Weights of a small GPT-style language model, trained from scratch on English Wikipedia.
Size: width 160, 2 heads of 64, vocabulary 1889.
Architecture: LayerNorm before each block, no position embeddings, biases, tied embeddings, ALiBi.
Training: a variant of Muon for these matrices, 11042 steps.
Each number is 128 + 24 x the weight over its row's rms, rounded and kept within 0 to 255. Layers, rows and columns count from 0. Numbers have three digits each. The size before them is the row's rms in percent of the matrix's.

# down: layer 11 MLP down (transposed), 640x160, rms 0.0678, rows 365-407, columns 0-159
# up: layer 11 MLP up, 640x160, rms 0.0678, rows 366-407, columns 0-159
down365 102:154108089084137122123127116164150111121139120071148158115134114103126125117131188124148094121123114148135175146172175106124103090113100163112132142122120113116125054130105192118137108132121155154122100119107098121136138121080128136073104134119142105135149165108121115128113133144118128148129120104128135154049135146108129160131134142127096146170141143144141161115125111110162149122127095147109137075169149098119149166078109126135130122149130124146159106160120148130134115162147160
up366 101:112130121122130101125111151143164141135130081124153099139138169145134115100158101124157154150150099091129087086108108132141098084163122141177156094130134150134129169140162176137068131132154170112119119088141151123103084121157135110153122141147122137112089101156144138127106184131134124107135182142124157117144126145155147142121120158116137107103137112095143089124116148113093140108093169098117118104089145165090125134126156145108111120146134100147115098154155119063145116106137134
down366 098:128107130149137130133128145125119150138083120151157119103048123162092093145116143124112151152137128121150128107125129166119117094133153102114194117155129129112153146123116089139127122122119120134155121094129130154148132182091117159169111094122087153109131164089121130141105150128114128173089150142163146129117097130106109114101145121125158115134099187107127122112151143082127157117167127166094152145126121120172126113096114154101134137084114122124103100126097134152155163146147198
up367 102:131120134138150131148135176132107142114145100128115123166174144130119125096068126136104108155140165109142121150121068111126093126111083131142153116114114151145139167145150131151151167116089102106078129103099101125092143130117147104131150141160104072170111118083143148118137147145107102155117147138139105114169166139105167117130166131147119123144124146102122146131140130123148104128147088118112085144146151109062097151106095102145183114131110119108162131162177138152111115144136114
down367 101:146136108167106131130097158110155109129060126131120111130131119174141118088166134164163129128131117098105168100136121181166130130095149092128141136103136139110143121091124089106124147124140108123144120063116118113157167111131164152115183132128112158151108122156108160076122157137117114114101164110084097091166110136103162126134087130123108115098112128115139132091125144102138131155092117092126162177132156106124123147127150145140149133155128094146133114118098178153155142110140133
up368 103:145112084176172117158104086124095146119130074127128110113115072088100121113088118134124145148127100140103135118122106080103158177110144118175131127136185135126085147142142094131156128101176120121134119183115125189120155130115148151140112137133142127113159112061141143109113104148108148162120147144125106137170168118110125146149153124153118120144131133115109159113148136081155126122103149104158128140167093139126141129123118127138144075127165113128109080125128129127110153121137137
down368 102:158141164098131057128153156137131134136129150117149137138173132141137129185130132134135087168185163169118144145139102162108117076152124137187124096163131120124162100130120126123111150153101138109126155105133148126127125113130122161133136110140153088139174139134092091119124135119135110097110095104115142110117093143122155154128105116094125118139112117127116098118100164137115124169151094114150069117094123174095079138148119143107099159132082137134127149083121158106134104125101119
up369 101:101163149129106113116116122126101118119108136127088106128161141081110145142157131115116154181126122129141122098105156153153128158109112204092150150095118138130102120140113121145089130136128145112145147168122121139120085128091124128118134104164138126163154173098130113139101115136165160119140093161152163100119114098147125105129093142137089171164160128100099116094097158115125111157130093103135149176109126152128127136169146108145097093074143118096168131163118139120095107101117159
down369 104:117133144114125131150173103143124114147115134118122118073147180125135102093118135141082129128135115118124081177158162131117106095120113126148129145108119164136102105131132118106119136133133111191144158163149114126162138114124100148115189083124089137141130134137105155138131109149060070128122161098138111142137120143129120145116147110114074138156158155117137119140097102142104120114145156132133112128140134130116135102129119080179108099098180123088164154115160145101154169092127151
up370 105:119111092151150111128127117126106108103086119119150128118111122101150176098145135121152145158164125123126149153142120095132116166121158171163134132136103145139163127187112111098112139120135112129105136144130081161137102105114182120116096163119099135120160126135159124155143119137126146178115170145112093132187127096126128100110108101118116111127126141130102107076129109085092115113076127136134098166197117133126070119135102129170143082138126142132151107168154115126148156142151128
down370 106:154124110137138117080155147120137149159133128135143132094153126094140122125130147176100101088151078123171112103126109105115128087087108134131095148127145097176101142103134129143139156143100173137119156148146116129133150150137079127120065141099142085110104101136102137152133121157140124158140105120141139110139106158100150116128147142182126133104135099099112156134116102137186075149158158144137117136140151172116145162085141173094115114114127125120133132115109155104109122156167080
up371 101:139140104144143123150148123137178111101148106193103145131124127106187084147141090124167114145144087106099139131102153112164138131124153152107137151131143107163115168124123116084139111088145096153157128111125097078140117137119131155116066105119090110087132131121139152144135159140094119145088144127117126172070139112088132144133145136142109153159100116137138135104134110145131103130134126082125119114145142121178163134104111141118174097133145095188137130175136114111107130130136144
down371 095:114084110162145139099164131124051127142103146099122105179089131125087130122125181140147157084136157125146141097142113154098131128089114170113126130151135127095074119122103121178139130173108141151126136103102131129091122137086116092148139139107101134159133173189114119102111135107181125130135126090133161134144110162165134133087118100136099139141142123117136122107122134119135181137131129123114083152109161142145166114130178119132158125098117142147140123138131140118126133101149144
up372 095:097087107124091138128073145124148137141112106124136110086126136129136065127138107085169129136128187135144180106091148120178185138118123141139122109118120136079118132155152102155128114135145113131151155113114116135177154156146120117179134127144115108113149158134151131146075132107157116149101110117113090140076162136126137158191105163137101106129105129099123118140115142132137123109124114122119144101095121146076077091137128170128139118094148142108156132112140129145113129152144139
down372 094:098093125070171141122144115133128128141116130075143146177177108104095145162136103181144127126139130173120119117126117125123125166133127130116136130171117122131126118108127126130126192152142157102113131102131170161150126155120122109119134131109155130109142137140116136121147132153084154117122137148142131091118107115143128104137063101114156146096104164161146128073140157167144133165069126144125150169099131118123143127098138125096107093133148169115080117117061106127134142107109154
up373 097:160118139114144134178163090100096162186147119153134095141159120142153087129172135152102138164124139125084111138100127125144142130108155170106145082145104080134126103180119112126130152133106118088089140117090147116108107120108158122148129119135085128114114142136100166127131131122124107150186112099111122135128140097164095150148101112100097161093153108109090155111137126135110163109160126135117099093161134132118138127137123130113140110089118147152137077100159133168126160154161128
down373 090:118102121145155114124102176115114121162133127085089129117081089126105147117095147096099152130123097118136120120120109150158112104146112086129091140112141117082148129106128121091132087120124145142166175111185134137147130159119132125134140124136117085132118095134127113136115161195090117129105136164167121123095135180110123116086149122124150161198087144158160082157153153148108154139127100150133139158155120143140118162081148133131132142167118101125164130111132127115137135128140129
up374 103:109169109136134104093112111130118142143124110172133130115142157134159136117120155142176132083086113121088130138155134154153099098093153121110106129089092162134161113142139118136125155121093135105154121096155147113108137105121112106140147141132111119114124106121149107172151126147136157111111110146169126129159142138126104136132150097139155150074151167181087140119093139123140107078148080149185110082146086172136142124152141094148099127138109117151167122153136119123118173143072121
down374 107:147155146146127113140112143144144096122154144134113145130142126148163127106097148123125153112126140100082099127122122159167103093111133150126093106171122156095121158137132151179171125131095084099135143146166132165106094127104086116117137111108113130150123156107139055129125109099111138187109185164102095168126136158120112104126174126108111116141110137161123091082153160098137114128122153144128147111108084141165121161136154123139145173100110108102112107172130119136120126113132151
up375 099:109136109081166158119135106124120137157123138130173157108126080115108100136145120141124164167126123106104144136124111161130143152138127139147107101117106081098138166121165122114121108107154114115152144158148135144185124120103132158134129123108152131148109116131176149134081168117115116159135137136091167150178158083111134104130108069099121134115094096154167145085106140157122147134105141102108077122143137113140112110165140139118149159098094110117123119115165094186109147142087130
down375 096:122145102136095158115163093158115149115116064112166064143130121101139152137175119145131170079132161106107140157149132093095141110150140116107179092130130143089151110096101130141131113130141129130122102099139126100129101110154122098160099121127134137167114114097137098128173127115120106098183136111164112103119101132115118136127166161168120151131125148106110091134147121062139108124129147157125179143162123116177136140115144095087154137121141135126153131102127135105143160145137137
up376 111:138142121091127112132120099092143104176115101101158116132156153171110101091103159133129124152107091143114123108180153125106117142088129136081137130152144150140162138106121117110135039119135127161087110117118131163178119158156180123151122126095124086137113096105153153141133144109134130135150115104157101119162143116170097117119135156137158134102130110142113135117127120128159127154156152122111164168088146154099139115120090111109161147146145092138139145118125121186115095110115097
down376 109:158112114151119155130154123195131110137111160168118120094158116117105148100171125132145108092099111100115165143099148128141165128183126106161126101160148108104112104120138139129118088075153145112145087137155122137113142100122117148122125136132132108129128105097129134168116121088137116161132172138143094083145170123130106147114157119134115150098179145142115097099094137122127097112132133127089193106101075160154160130072121104086117116141104163139114135143132155141126143134133139
up377 099:125110135138096132129123123133141127108121165140138111099079158156164107091100148163156135134074159121092119101142092115135176147093112144129154156097140124171124168141113176142127109123134119133132125120107153143144160095170146134112099103142143141138096088086127134111144094133119131148117156142164067147161113151114154107162120169154109157137105109126135099131139161129144103139108099131110147053118145110168136137108117124151158092149121113095121120115096159153091108153095118
down377 092:142152152117126142117147145112110123140117134103139136086133103126139133166122106124109081084137093150151109097185157098119120144126163134138143189149101116119122124174152111164112136110157100155137129140138091138136142186116094115156123106140136169115149167151101134120140124085105136134107127101095150125126101113146113086112151105127138102137106096173181115173079150158118138126112141100082112119142129141095151107137128140101111099096171155104113149120177119118166134116102098
up378 105:118084180147117110120167137123147158144115109159098094078121095106149164057095106098124109107116178101119154085128114135157129118136142151163156137121137098142161137129129066123136118084104140127121144153106134141148107156135152125163160125155125123141096123162127151080108159085110115109084117098133151132106132134101126120171135119118111162113141147112127121099129144152135128157163139115179108148133147116137130080140164165171158134122104131152085119142129094116120134133130143
down378 114:138149103159121099118157147135148131149109133149132160134140107116136095114134134139136087106119153145156107173112100137123158085151099095135162112115140094111088124132144098156125082127113158130097110153126112137106154133104145133116169148155097092122087133141131118143120127146143126106071151077153149115136119117181120125159142117101102110108137123157128074121126099111135179126146150089187097141129150103144133110132183140161106146106207115123101126127092123122141169124142150
up379 091:128131129134137122120113093117151116110103118154129142123125107133112135144102151155088106106145116162154144100157122102141107100154134138083145120147093180126154158141149105147119108096161109149143121104146148128125128112085163124102160141155121098138120151141085163108131108113128113141155145152133174070099164156158137127159070110155132111130132108098118158135179161129113172121097141107121124097104140081157163117078106148072136124139111126144112118154130093125107179178143124
down379 094:136091102137129126114148131135121137137109182105149155059132128115156107151130121090109120113121146143133134168155148128126117150152124134134107092111109149161144091178110101110088112113152144092075171156137117104096122133149120113119096131117164111167117075124172125135144161141092125138101126160168119126080143167083132118104115133162166120183103141118147111092105129132160136119165107143154110139170116167174098119114110111138108126124154091113099125144125127105145148128133149
up380 109:137125160174126136098130152097134147120144117165152125158147134163142128116123144118121169124121088138122110114113118145137121153161149150122119180122166133138074156156129136116091102129159101127146137108130090134124118139110070132143151147153153116136141169120127138149128084138108072100104146144122098113107090150172120131164143138128104159143124117142106089137117132200127113170096140136122135119099096122087133171122145124118104115092103099118104192138105111164063119113137146
down380 118:125158118133095106071116120119106133150153149140159148155133148125090142099120145140091132125093116135125137133130150149099111134191119112110094131101176107122129134145093096117109138115127085149107156138146088140093130156139120146154134123174137087184145156136159105129154105138137095135138152146092141127129127157202126134202100147114117126111138098118092143146096123136097121129138130121150139141120138099141142132088108132141154110092060152158158116095144132153103094132112134
up381 108:122125186083162164172112127140151139123161111095087166149134135152159113123144121108136110131158103122073136117108168130127164105081120103158147160134178126143154143088125110149170119113132105116156132082096139093156161110170143120154119157121151151165163138111156158094088141103119116121115146175118119103106151118088120115149127170099118134130132147097160123148102058126121147130119112146105151143124085125094121118096109122106094141139115128146125116146106114136139139136125141
down381 105:148132095147128100144130118101151067148086134114114121137119134113087154075120112115130172118111134147131133131098132134136159175136155148175112143126112122121128107097163105137133189066124158091147193148172110176114173090130129128111084129100132135124158123101134104119113114128131145089132102175149084136145140120119140103149137113096124130129098106137132084129158140097159108175128137114142158102144128133125140152172111149148132137180132121138152083117104123118132119129126144
up382 098:122087130164123134148101140111128141088145154110125148121125179114143097118155112158106124175116159185104168092140089121131176175132151151115100125108173151131098065104138140141169151110128138115131148169142132071126130133150126131118128118121136119146131159133094135124131107159100170095106141129101113096123119116083116162124147104100087114109117115092101121114134160111102133154141090134136183138154134112101111113179132146128152122115126150147186156099148122101144113121133129
down382 100:148158170092104122130116128133117156162135095124126139112111113124130164132128123109128131070125114113128107160136109124088115139140144135083087111145132131112159143094157127168081113098173142141129131114134130144104166087130072115077136090134143098137139093134123118162131109103146160160128147135151164098067115119157117139146146131120131161129165170158189107119158149131153146085118129132143157142129096121132146084132112124112079130115097145118085101163118131117132152123133179
up383 112:106147138136131105172147133139113178162144146120162094120106150175119170119108145119143151126112158115132156124093133091116114114138149172111099103175114177141126118125174153122172134161130088129125128152126063147110155130138109091163105105081111109138138085132134135124128148047102150123131135131132161139187129108130138139088151120168128092132151119075112111139114100111145128116110104114097122122144135141132141128165118101091120138103147157098105122088124151150135134113133120
down383 114:107148098127123087186122144111172170148120152088145110145089136142107109113110152112114155104152114127119105173114151103122142142143103116091160107107144157102130122113124120139155123133113091112134136183145121139087090131123127119090133138087094155153121125100149141113154085166152156101157145150150126125065125111126143102123099109154156171129142154115130124104151146080161123117125098114120097117109112123115148127173125140160134136116113100168163116134117171169168120101111080
up384 103:162167143118164135130145126094180168136124167129107114133112150162153146161181078140135145159145116112154099135119134159134111148113109137121097160126145128096147118098125167137095129082138130163120158135104142138109114142098090158106159097148095088140081135133145161125144113130127076111117122124129121161129132122076124155166118116116145099118147163131151095152154112118072146143101118151072134139101116098134086096149120128128107085100149097147151134089125119115157130132120156
down384 106:125106162127131157141149164112108143130128137134119156135109168129163119124137091127107114084198126117154125178126112105110108104146113119156145100136111119107108058133086123118142160117107149143152151125153117100180163129140126125125112154103128162109133113115084094110156131093109107144149151111128109160163114110133098136138128102158112110072119149134148158165096079120147095147130156090140175106074141133145084135155139121116161162133137136127139161123108168127089115135107130
up385 097:138134132111124128141115087135107101135178121171108135111158127110126111118129130081134113148116093118115125116133130100178082076133079115102133162171111105186158136109129102158102139138165155114128105106135066097153114138160105120212139117154126125150167117125122137154124109144165143113137111167136126149161118111114123120111140118130127123137152099115092063115141083158127138107152123146124093140150146117146112122124129135124152164141173126160122106114121108128187115149136102
down385 097:123158129151102101158166156130126144188115143126110146150068124106111111138116122145089163107143112109129123154110131147104160167139146155114140135117132165124140115127126118123156114104114077156104111147151131117128196115103120122066146118152120114078127163095098122099084131141116098126172145119115166097092107109097101134142129130101103106117098141167189132110107134120122167163119126121135165159145131134093154119182143121125093147107123151125101126144144143134176145099124119
up386 102:105144156126131114138129142109138144152199098146123147106102117144123111122112131101150145077145105113109125152131119124120138112156156117112120110116142168112150139141120214112148144095122121120147140110156184096136165133124098068128097161135135125110114107112124130107101127127146154135131127163144112137152151107109174124095167110105147121158151189117126157095184148103133113058133088103130120112104123101134099141127145069115151157123127127175111147120129114117142130099140145
down386 097:123145136133182160154129099123117120135125152128109107137159144132102119152108143141109103136146146129119144129119141120162133122121124126114122140131105101135094113124133113130118148113101098155146085161144108118126121143106110184106115098090082124136081154151180145170158151143164114102123112130176115146088113129151131103098139110081141127109091107123152165111118132121087125103151158148188142195099122115142113116170105176128132151054126148174131109116088141116139150109146103
up387 102:108141101115131126148136130139141102112153123157137112094126132142130113149137103090178081153121147121139137109135122101151141109121115164158144119134133093161113142118090145148071089160114101148150099106097164139179129138115132140157126091103106144156160141090168133093185165116153106138098125116126177131152082147120119094106117118104118109099150149143120122119173083159116134199131116134134094139127146132110155149127086147118176094139136132111142151110113136129122146152075110
down387 094:119086090124179144139154139106111169142095119110127111156157107136123143145090149119107116102136103150125113109090118142122122145108144135096123153142139145106106156169110120109154129132116172113127148169140152110106130139101132163131116149098130103120076117159127134166132126106094148143161096148114102093132171083151132111133110135100147114150120156074133125129119129085122077087088125170119165112121129130136100148137137171117100157168143112145135168147176075156126128092123171
up388 104:057110128140115151137112166137119107098119125169166116099094149132154119123087146132160122120122146156150097103134144137100133149130149129143147177165137129158132162091059127112075112090125155117180117124126158131124131148108095139176107131134147157151136131103177165122106178097122121110112092109120142114120118086139126097146132092106153115099149132121135151088083090162129142117172106122118141140125146094155139131132151120125106122152111109148129128136119117129088157168132091
down388 102:142123151164114127126123138153139117119119180122077158125138123128085113075161087119114142090137101117068128158133115144120130125113167139084123131153159156101151141083153115080123103154128157151168150121121154112142141132148112136152154119099098154084130135119137110149109183139181154124119118127111147138071113104115145086136136115125156139111150127113141168128131147170137153129103192158114111110117085110126134124138097134108131140150127139128154160084087118149108136113083136
up389 101:085127135118118173146130104137136152117128155151114107089155120164123157097112178101148135163092110121090110128149094128144110107088117164123135124151144110156133159127143139141154145087153125149146125134121079172166161126152136115154113149141149103098139125147173114134118108147161162158133140150112082128121112086138113135103086083129141105150110167129128152056133102118114141133111156131156091124074133140103123090108150155146105145128133136075122110120118115149099095161159130
down389 106:135162140150088142141131106118135118127130109094145163094120129132116089148128113120128139156190117105119170134147126128099169088144099115139139128140113120163144141120149096112115148129124100159153166152115132145114123139133115133114110122135121127097131149114133116109131169133119146103109108112093127135136101120119092143090116154088156060153131192132103116093113131184132141082088121129104131155106136083109159109121141177113140146217137164148165163140097111120110155120147129
up390 096:146114101107115145099167123108052137128147132136145084165174107128151128114149163134126111123128124140080144111110107084110143128148130152074086131086144128116098125143148170176112138118128137097122104113136178163098121144150104147102093166160150142111121127119124127129109143153139096122119168156085096154136154122107130142099124135168128100104157133091140141124131133090122110182126123156142151128141139100128122066165117145121100087145105119153126126134162120123187140130114132
down390 094:135127132129125127127129136108103137108113145156134147119120126119084132145107117145127112134217119148100155053111104111173144140121118122141157141116131139125136109128110108123109099111156152151146170100161098121136097157139135150131152073120078081143154124127191170081151111106162154117124095151137116106138125122105150157082084111167099086141103101160106135127133117106137140130119136150136162152154138130190136141145135165129112106141139148128100135106142104107108124119096153
up391 097:153148123138103131148166168119129134125107087105160139092125147113125122118121121120134154111114125136136156144133131088119173098153143128134162117149110131176126120086136147131098121114153132162141146117122144124162081108086088070091109107126108118126187120129131125132178116167104128147148141120195090147141105176133137133138127125123112063113140145092141075098100089144125129131107084115133152133149147090080132129127109171126134134128132116134102127115141090191154136146127132
down391 098:150169117096111091123145158148159113172113115127137126121121139104100129094114122122105139123117139169161097153131148103160100111085102118123131126172128094132107120105122122158110140129100089142159139113141154110127080094112087106142195088181132127144130108125097136066109110130113107120132125119172119170152122150108086120144124117139095138143148110151131104127141142127126079099122120118157133128107143130169164138174142204125160104133138123161119133100171163149126146122127150
up392 101:110116138127100148123165104157113113190108128143160108133117105120132103150149137178117139110153131097092119147146166124077077190144117134151116112117132093140120120101183162082146126104152132103085142131129162122150078129120140114141126135161085127117127163090123154161145124117110098131152127159096108088158114162076134116155100156097133125122143139112142123165120157144138177150092126161188144098128131120137122103139132090138139143141137113101135112105110127136090125141119121
down392 102:108101127151127140131093132105122089111119117132121132093092130098093108146119126142113170160099134149181136152157148190109156123128144118152123110134135124140118119152106147078171110136118143123146130170107089111157120106138167123103088152151132133130128144096145159149097106137131087135079118164130133132086100165118110087108122164142115161097141123146133133114116165148158144166117138145129089124127144129136161090123113117133098121165142139145122120070105156076169088141185140
up393 102:164138095091108156158115137094124160164085095150111112128135169144094138077149145120127132172150157143105136183085140094176103107111082144099136068121124121139107121110145111125138135140173113073118078130131147172100110136115141152103116109144077125114118106142140148098134099144131170141136098117130152120158140141130110125109160168098141114143118130147128140123102141134148138161126119153151128092095137118085097109131108141160137158110126114157142130143176154146148103144150132
down393 098:122135155132131117157141107097143100108137106141119105160100130098133153112167120117162135144126118107165164126132139138175130138114163167159117130112124117131138138121136140126121136096075119072115104118083140125135120131112148146139131135132139135159163112137158121118095128168132125109073134177185163076123094110092105121171145105112103143140121153120080144134057094151107153085135121153156091130129125130169148140106121143158090113114097198116127105139107129104136139127108151
up394 091:157145124111107134091118137108132130133091147104122139117133120142123119156095156118143131159132144132123138122159114124142070128137137100142113122155140124161190104145128161129161109133139143066131115150124122136118105128135136129150109132103096148137125139144134154127134128142143106108124117154107168117139130089141131131161128082101171106160123164155118182148068138116128143124112120106160121098129131127123127175064131113116140066148087188131134092174113152201081120134095144
down394 096:112131130130126168137155135072089125093158152127119124116131134139134117107138123164128104134132077115150118103115144112089152119099146161154117133121129131113109147146090069173114098130126150212141132142123130127165172105152163137112155130145155119147148128134120112101116136131110080156117133094165087117092156152161106158107149150139108145151108094116169093094132087116151138137125113106111166133144112099143125132130144117130114191115151122091129153088143110152173160105138125
up395 088:115145148156171186146122176113079080116118097133116123153140139165143128141130136161119172166101092139130150157104131119125101147125154098086119111152149110133153123123150107127134130103121163136181139138138122089129104113132183092102102115161154109107131115108100137096151119126114100133095151152127112107190155103160128146122112091104165144106122127150086076158129149127104123106137122156103106135151121084122102116165100132097114145155131131154099165132134125157105119152094134
down395 087:132131102121057092131121123149162167094121106152110106132119121083117114101131118134153134084189181132125164117148137087112142114153129162143116156148127140139131153112062120157092133115117119121110104125139101157115104145125102124123153109142132092138162118145152105135140146065117141142160186124129085170065104143091161137152093129169117134160148100139111168140155131091155132147149112144145146148131133121126120109099127151133144118113115128158155092124107103111115129136144111
up396 107:088146144107073137127104151052142140160142136130073113148163083121158081167106106117178125117156090101136115146121159105176156144130136094137134169144140161124142118109128129106101122124131115137133140145140105100132163133126115155142164127127111152145120167124173144130146166106145149099093103123127143123130122138120170178134120134093094126152156140126131110108146117106108127109109139134122125136062147094145125127042112131155109126137112114139115125138149127101127154156154106
down396 106:135092126123145117057085149151112150158127137134121125123111132118145100142164106134141137151103135111143058140107121178136130170112144084129157125101089147091137166121155171141162128129138119123105132122102124129119159144108089126098148149113157123117139113108118170180126158159149104149158139141141158112178136087140137161154138155118154118123093162126135086098152114104109097127097131124076125138112115111149115150110103114112112104159150107099162162100106112137144119168115092
up397 101:092143126063133149128097133089076100142120115133126103142088124170109092132160112132157122120118150146148121114136113160168099134172100163135099154133115131152139141140150136136158138144136104125110126106138130130145124158202129119181118135199089122139127158154135133145137113121085114100151122195100111167130114134100130117102085133153128152116147119114135146127099111117134143089155140135135142127139096156102105145127096096115089119098143122095141133178083095147114123151136127
down397 105:154119123114098129103099128146114118126126123109104151097147126163122100075148133122140082163102152094163142139143107137120129165137107139155091123121109148103150087120114107132146095105143089135160150138110155146100104170123131130120166125134084147120103115173118186093098093092134105114144118094117095123160138114140122153095107161103135149168118133156118141114149148132149116127180102162144139113127138109143139158126134129151148156126153083162067116189143177102112126095118123
up398 089:149108122151148127162095168136134156104124140121152119160134150092106098153123072113132117143081144112163106078158141140121138120091112164094096140164168125132197152106133113101145159136145132103119127128123128148114128125111112119106143097139132100140142131179120140141175068133095121134115146106164134112119127130136146153159143103122114085179073177086123151096141118102114163123116105121120099122094141161156144112149136155128146111151114118178138093154140139124109115105142147
down398 097:105140125118104129135155066130132095131121118132122157100133124138140150087136173124155109119178136146132164184129120124121128132158155077151163141116148124114054103119139125090139079115117125174157142145108114095135114126154126125160128115167098153155094147102104093133088187151183114155162121137091126140126149154138117100127116116111132148086168113153131126166092149151111122133112158137128152139168128089082119128122108110121097141106141142098114140114099140135123131161115112
up399 103:146149160140117092142087112124110118131118100163150150104136156137125132129150141119081140144122065131121075156135118093100153107130151118163127126134120194157170116101143150115109123131158140127132117107168086132094144131158155090136134117142143136139125102141156098112120116138104153122093105148127084190141151132162143144097106135143116138130194102121188130092109117084146116113098114107101130124141122097154130111102147128130111098146160129113180139106139188111132118124139105
down399 107:136093129150106138123128155078170145127148104133144104142114142170127101143145136119131127136146141133141130138097064152161133129136091141093079150099099115068160105140131129121134121151129103131129137132145084176088082165131144165163110092134126146138103127158093165143134104130129131148108123092149129128144135116152102108127148143140142121165088132132141136131157118141140141099077154121121130083174168198094103135136129099120193083141145133143130144120125087121121116116114124
up400 102:089156103124138137133140172135111164122093133119160136142146136122100149095087112150105147150113168167073167106117143149114110128097093104106184151116143113107099097171132132165099119128163117120113107158146131116100128118143139098095133093145152189135139111131145101111137118114157102120112103141184102143129105100137071096133108136128111121153136147116142174169156156171165126162092131094152169127153117121118119146147123117145129115091092132151130100151136125125090134141108114
down400 092:170144173104143130137143120125142120115195120100165165118146128126171103160144156142090104114106098095123105141133113132098152153120137147144088114143152150171113130110138131103184128117070157151148076132120138090122122132098126131140123159129107125171115163131126162143110120123114168180113121125140109131136164146079156107112158162112121089146129107108109121098094096117120133135140141135109117114091083115112134112100129103146133142157166144092077149140139136089147089124147102
up401 093:131123090082113093116151124146102147142144156124180102086108130100164130120086113109137110158135116153176122141155107124127101145096146152169110130141165143166137124182162091138164134128132132088139129128108124122117083119117146123115114089128119121128103097096093148142120182137139086166106135066128177145151175139120151127143092077154126139120122098121113129117116127155136138117134121120127161134130159140141102115156075151099172109102134140093162113141129133158155128126101121
down401 089:146139168164120186179126107115131084108098113108085141123119072193144115156184139135112122114113138111113133105113149147152126106133107100099123131122098126109140139121138129144145150154146137148130127136148147136147133132114123102105100160136177169146137170127139106132125066073077166117112102179081078111151103139123108138126132171085112136138102120126120140151137132141114106136134128134148130124099141146129169121091143170105118129113121114154102130120155152102112111121168156
up402 102:128138117147101169060104132112163167115095127124161122118138149112151162113152132094116161149134124081150128088098097124084154105159099090133145169103110128146161099083109089120131119127152112125124150123121198132126148134120108143133114105113115120151119143122099128100188134072140181155118150090127118104131169150128115143153106108155160127127176126135104135128150125090140121117151088132127129116094151122123146130089168127164122107103150120157123138124155133142084117114136143
down402 100:115098144097090118177125153126153112136122121093132196158122123093085162113132133137130111100152140114115108121086158119115125111123138142069118135149107137140115133099107136100174094113136154149083147145126111097135119142105142148105101139139134170075148128153127152093134140139176169117128180102115115139113104122125091153107149104122153153160128129160138122131095156151104146105130153107122094154133069150108166149088111143095135156147156104098141111165103152105140153149145121
up403 100:098149106148085128137119108089075143131135107139098139149144100144165159108143161133084140110131114150132169160103112140114100110167119126116116121116050194105130109107170140125125147135146130098155154111127152153103113122120128102119096136095150131110106104142115174096145123143122128150111123139142116133112127127126152125135116145164128119126144120079100149111099188137120174159158146147118138137175087090151103136112111155139111180140142162158103095164135138115113092161144129
down403 097:130123121111150143121126129120113133094121090127131141098166137124111176158093120132139147140114111098131082133107123125130136116111115148159162087119146106144095138145131113109139112091142131134126122151113114114125113176149111174121086115126139131164074134039136092121129147121110074164182121129111118115128124154170151114063169138095143127102126167155092090145107129159097121128149160121143172144136139162140148101137156137153159101140138106117177145154106122111137149125160136
up404 099:132107137092073150137166108146137141138103138146124114148129119113120126129145148137160146100092124150138148107184138140090124091124131131108133176137093108136162101114140134160156120094111127114091103128105133149139107124118104117118117142137107102152128140141124130122164130128087118127125094127101121162178141144123164152106136105144106096107122145138148106055064133130146136169072123130128136164116126114117108105118134109135182120192134140091201167152136170127135147116154145
down404 103:112157066149114131161143114159112116123174110132115088151118143175148104103166112137094144139106124078187139120083141090135136136143134120158130157153121119097158086154155103149118109138141144164102122143094135096103134129119128169149122141191108113133179140086092147115108168123128178077115109146102102131116138137127167184096141115112125086108133147122106081126150129124138148118145135166099110143111170128130137121133104134107112123107122118138139135125117113150150133129138095
up405 099:113119112123168124136129108139109152110108111139121125091148066115094130182132103155121142147144114134122160087087106147103163122129147154163134105106127097121135135150102139110134117097119133120076078151089115149162122117122169135133073141098107151124158172134114155131119088105141140137111107113116152151111131113141085109160139159147140083109143141159128118110138098108166150118143144158148116140143166120163082073137164186136171091112137141138133129143131101121165161142119111
down405 089:096093163121113093130112145121154090143154129110114160133139130131099117151177148087141084158137189145109117114110150088145120110123119148128115099185137139123118121104136150086150128091159161086106130138185139118105113128144161097117150138153107120108123109103120107163118136119108120082128128127145163135128127096154092157145134120132141174081113108144137169174174145139108167122127144117127151118086110103140157176083088127109117154090143104161126132125122138122148099127106130
up406 103:135144112173111131150149097111119145153130147160139103090181156112152158111121151115170110111101108119083120136138102145093128174148191132140079143166136139123149100153139156155126167163166124108127100114143126157122108127106126165140157109109128171095093120096121097133176088108106150112115123119115073148142150153125080161154134158141135144105091126088116087115129145109115116161129145148114132155115134090135151137146125094125091106124130122129132127100181113150140121127100100
down406 107:098125099138143164147140145134148124165087121147102126108150169123108137054127101168111138124108160117139126113125204134107101117150178150134135129107110126099076137116148107108104115139147130125104133144159089130092168157161135143106126133096088139131144103140126164119101109105086109132130144105120145162115144143148093153157130085143170139117128145094130137135134186142086117134133153121148081141131131118172112160127147112171075102126137154125104143149126129123131139111111083
up407 097:157148144139139149138149136088145132103142135170104164147118079151165100087088144166159119110135111111119122118098141128104149142107150148143114133184145103137150124116156167131096123116144156144148131110176094101094151127124158156143086078093112112143117163127095110157095131089098114141085111151166120167096180092115105126127102114156115117141094140132109144086119144165121107144138142144154112127143084129126091124140142140130154123132144099178152115110119077112126155118130128
down407 101:129082098110103116095144122130135113091129094132129121139118146116150157096168131147122130121119098137143099123150087122154142120142126135107173165145130175147153168120079138115120109145142137137072131121106170163165109124141138109129133192108152141102157093154138161111146156136118140114192140090100137096114110105135110153125131119110143178146150131153094100169093137111100148118109106123154131088128129118082145155096130107121139114115151165082131125152112121129099129195136146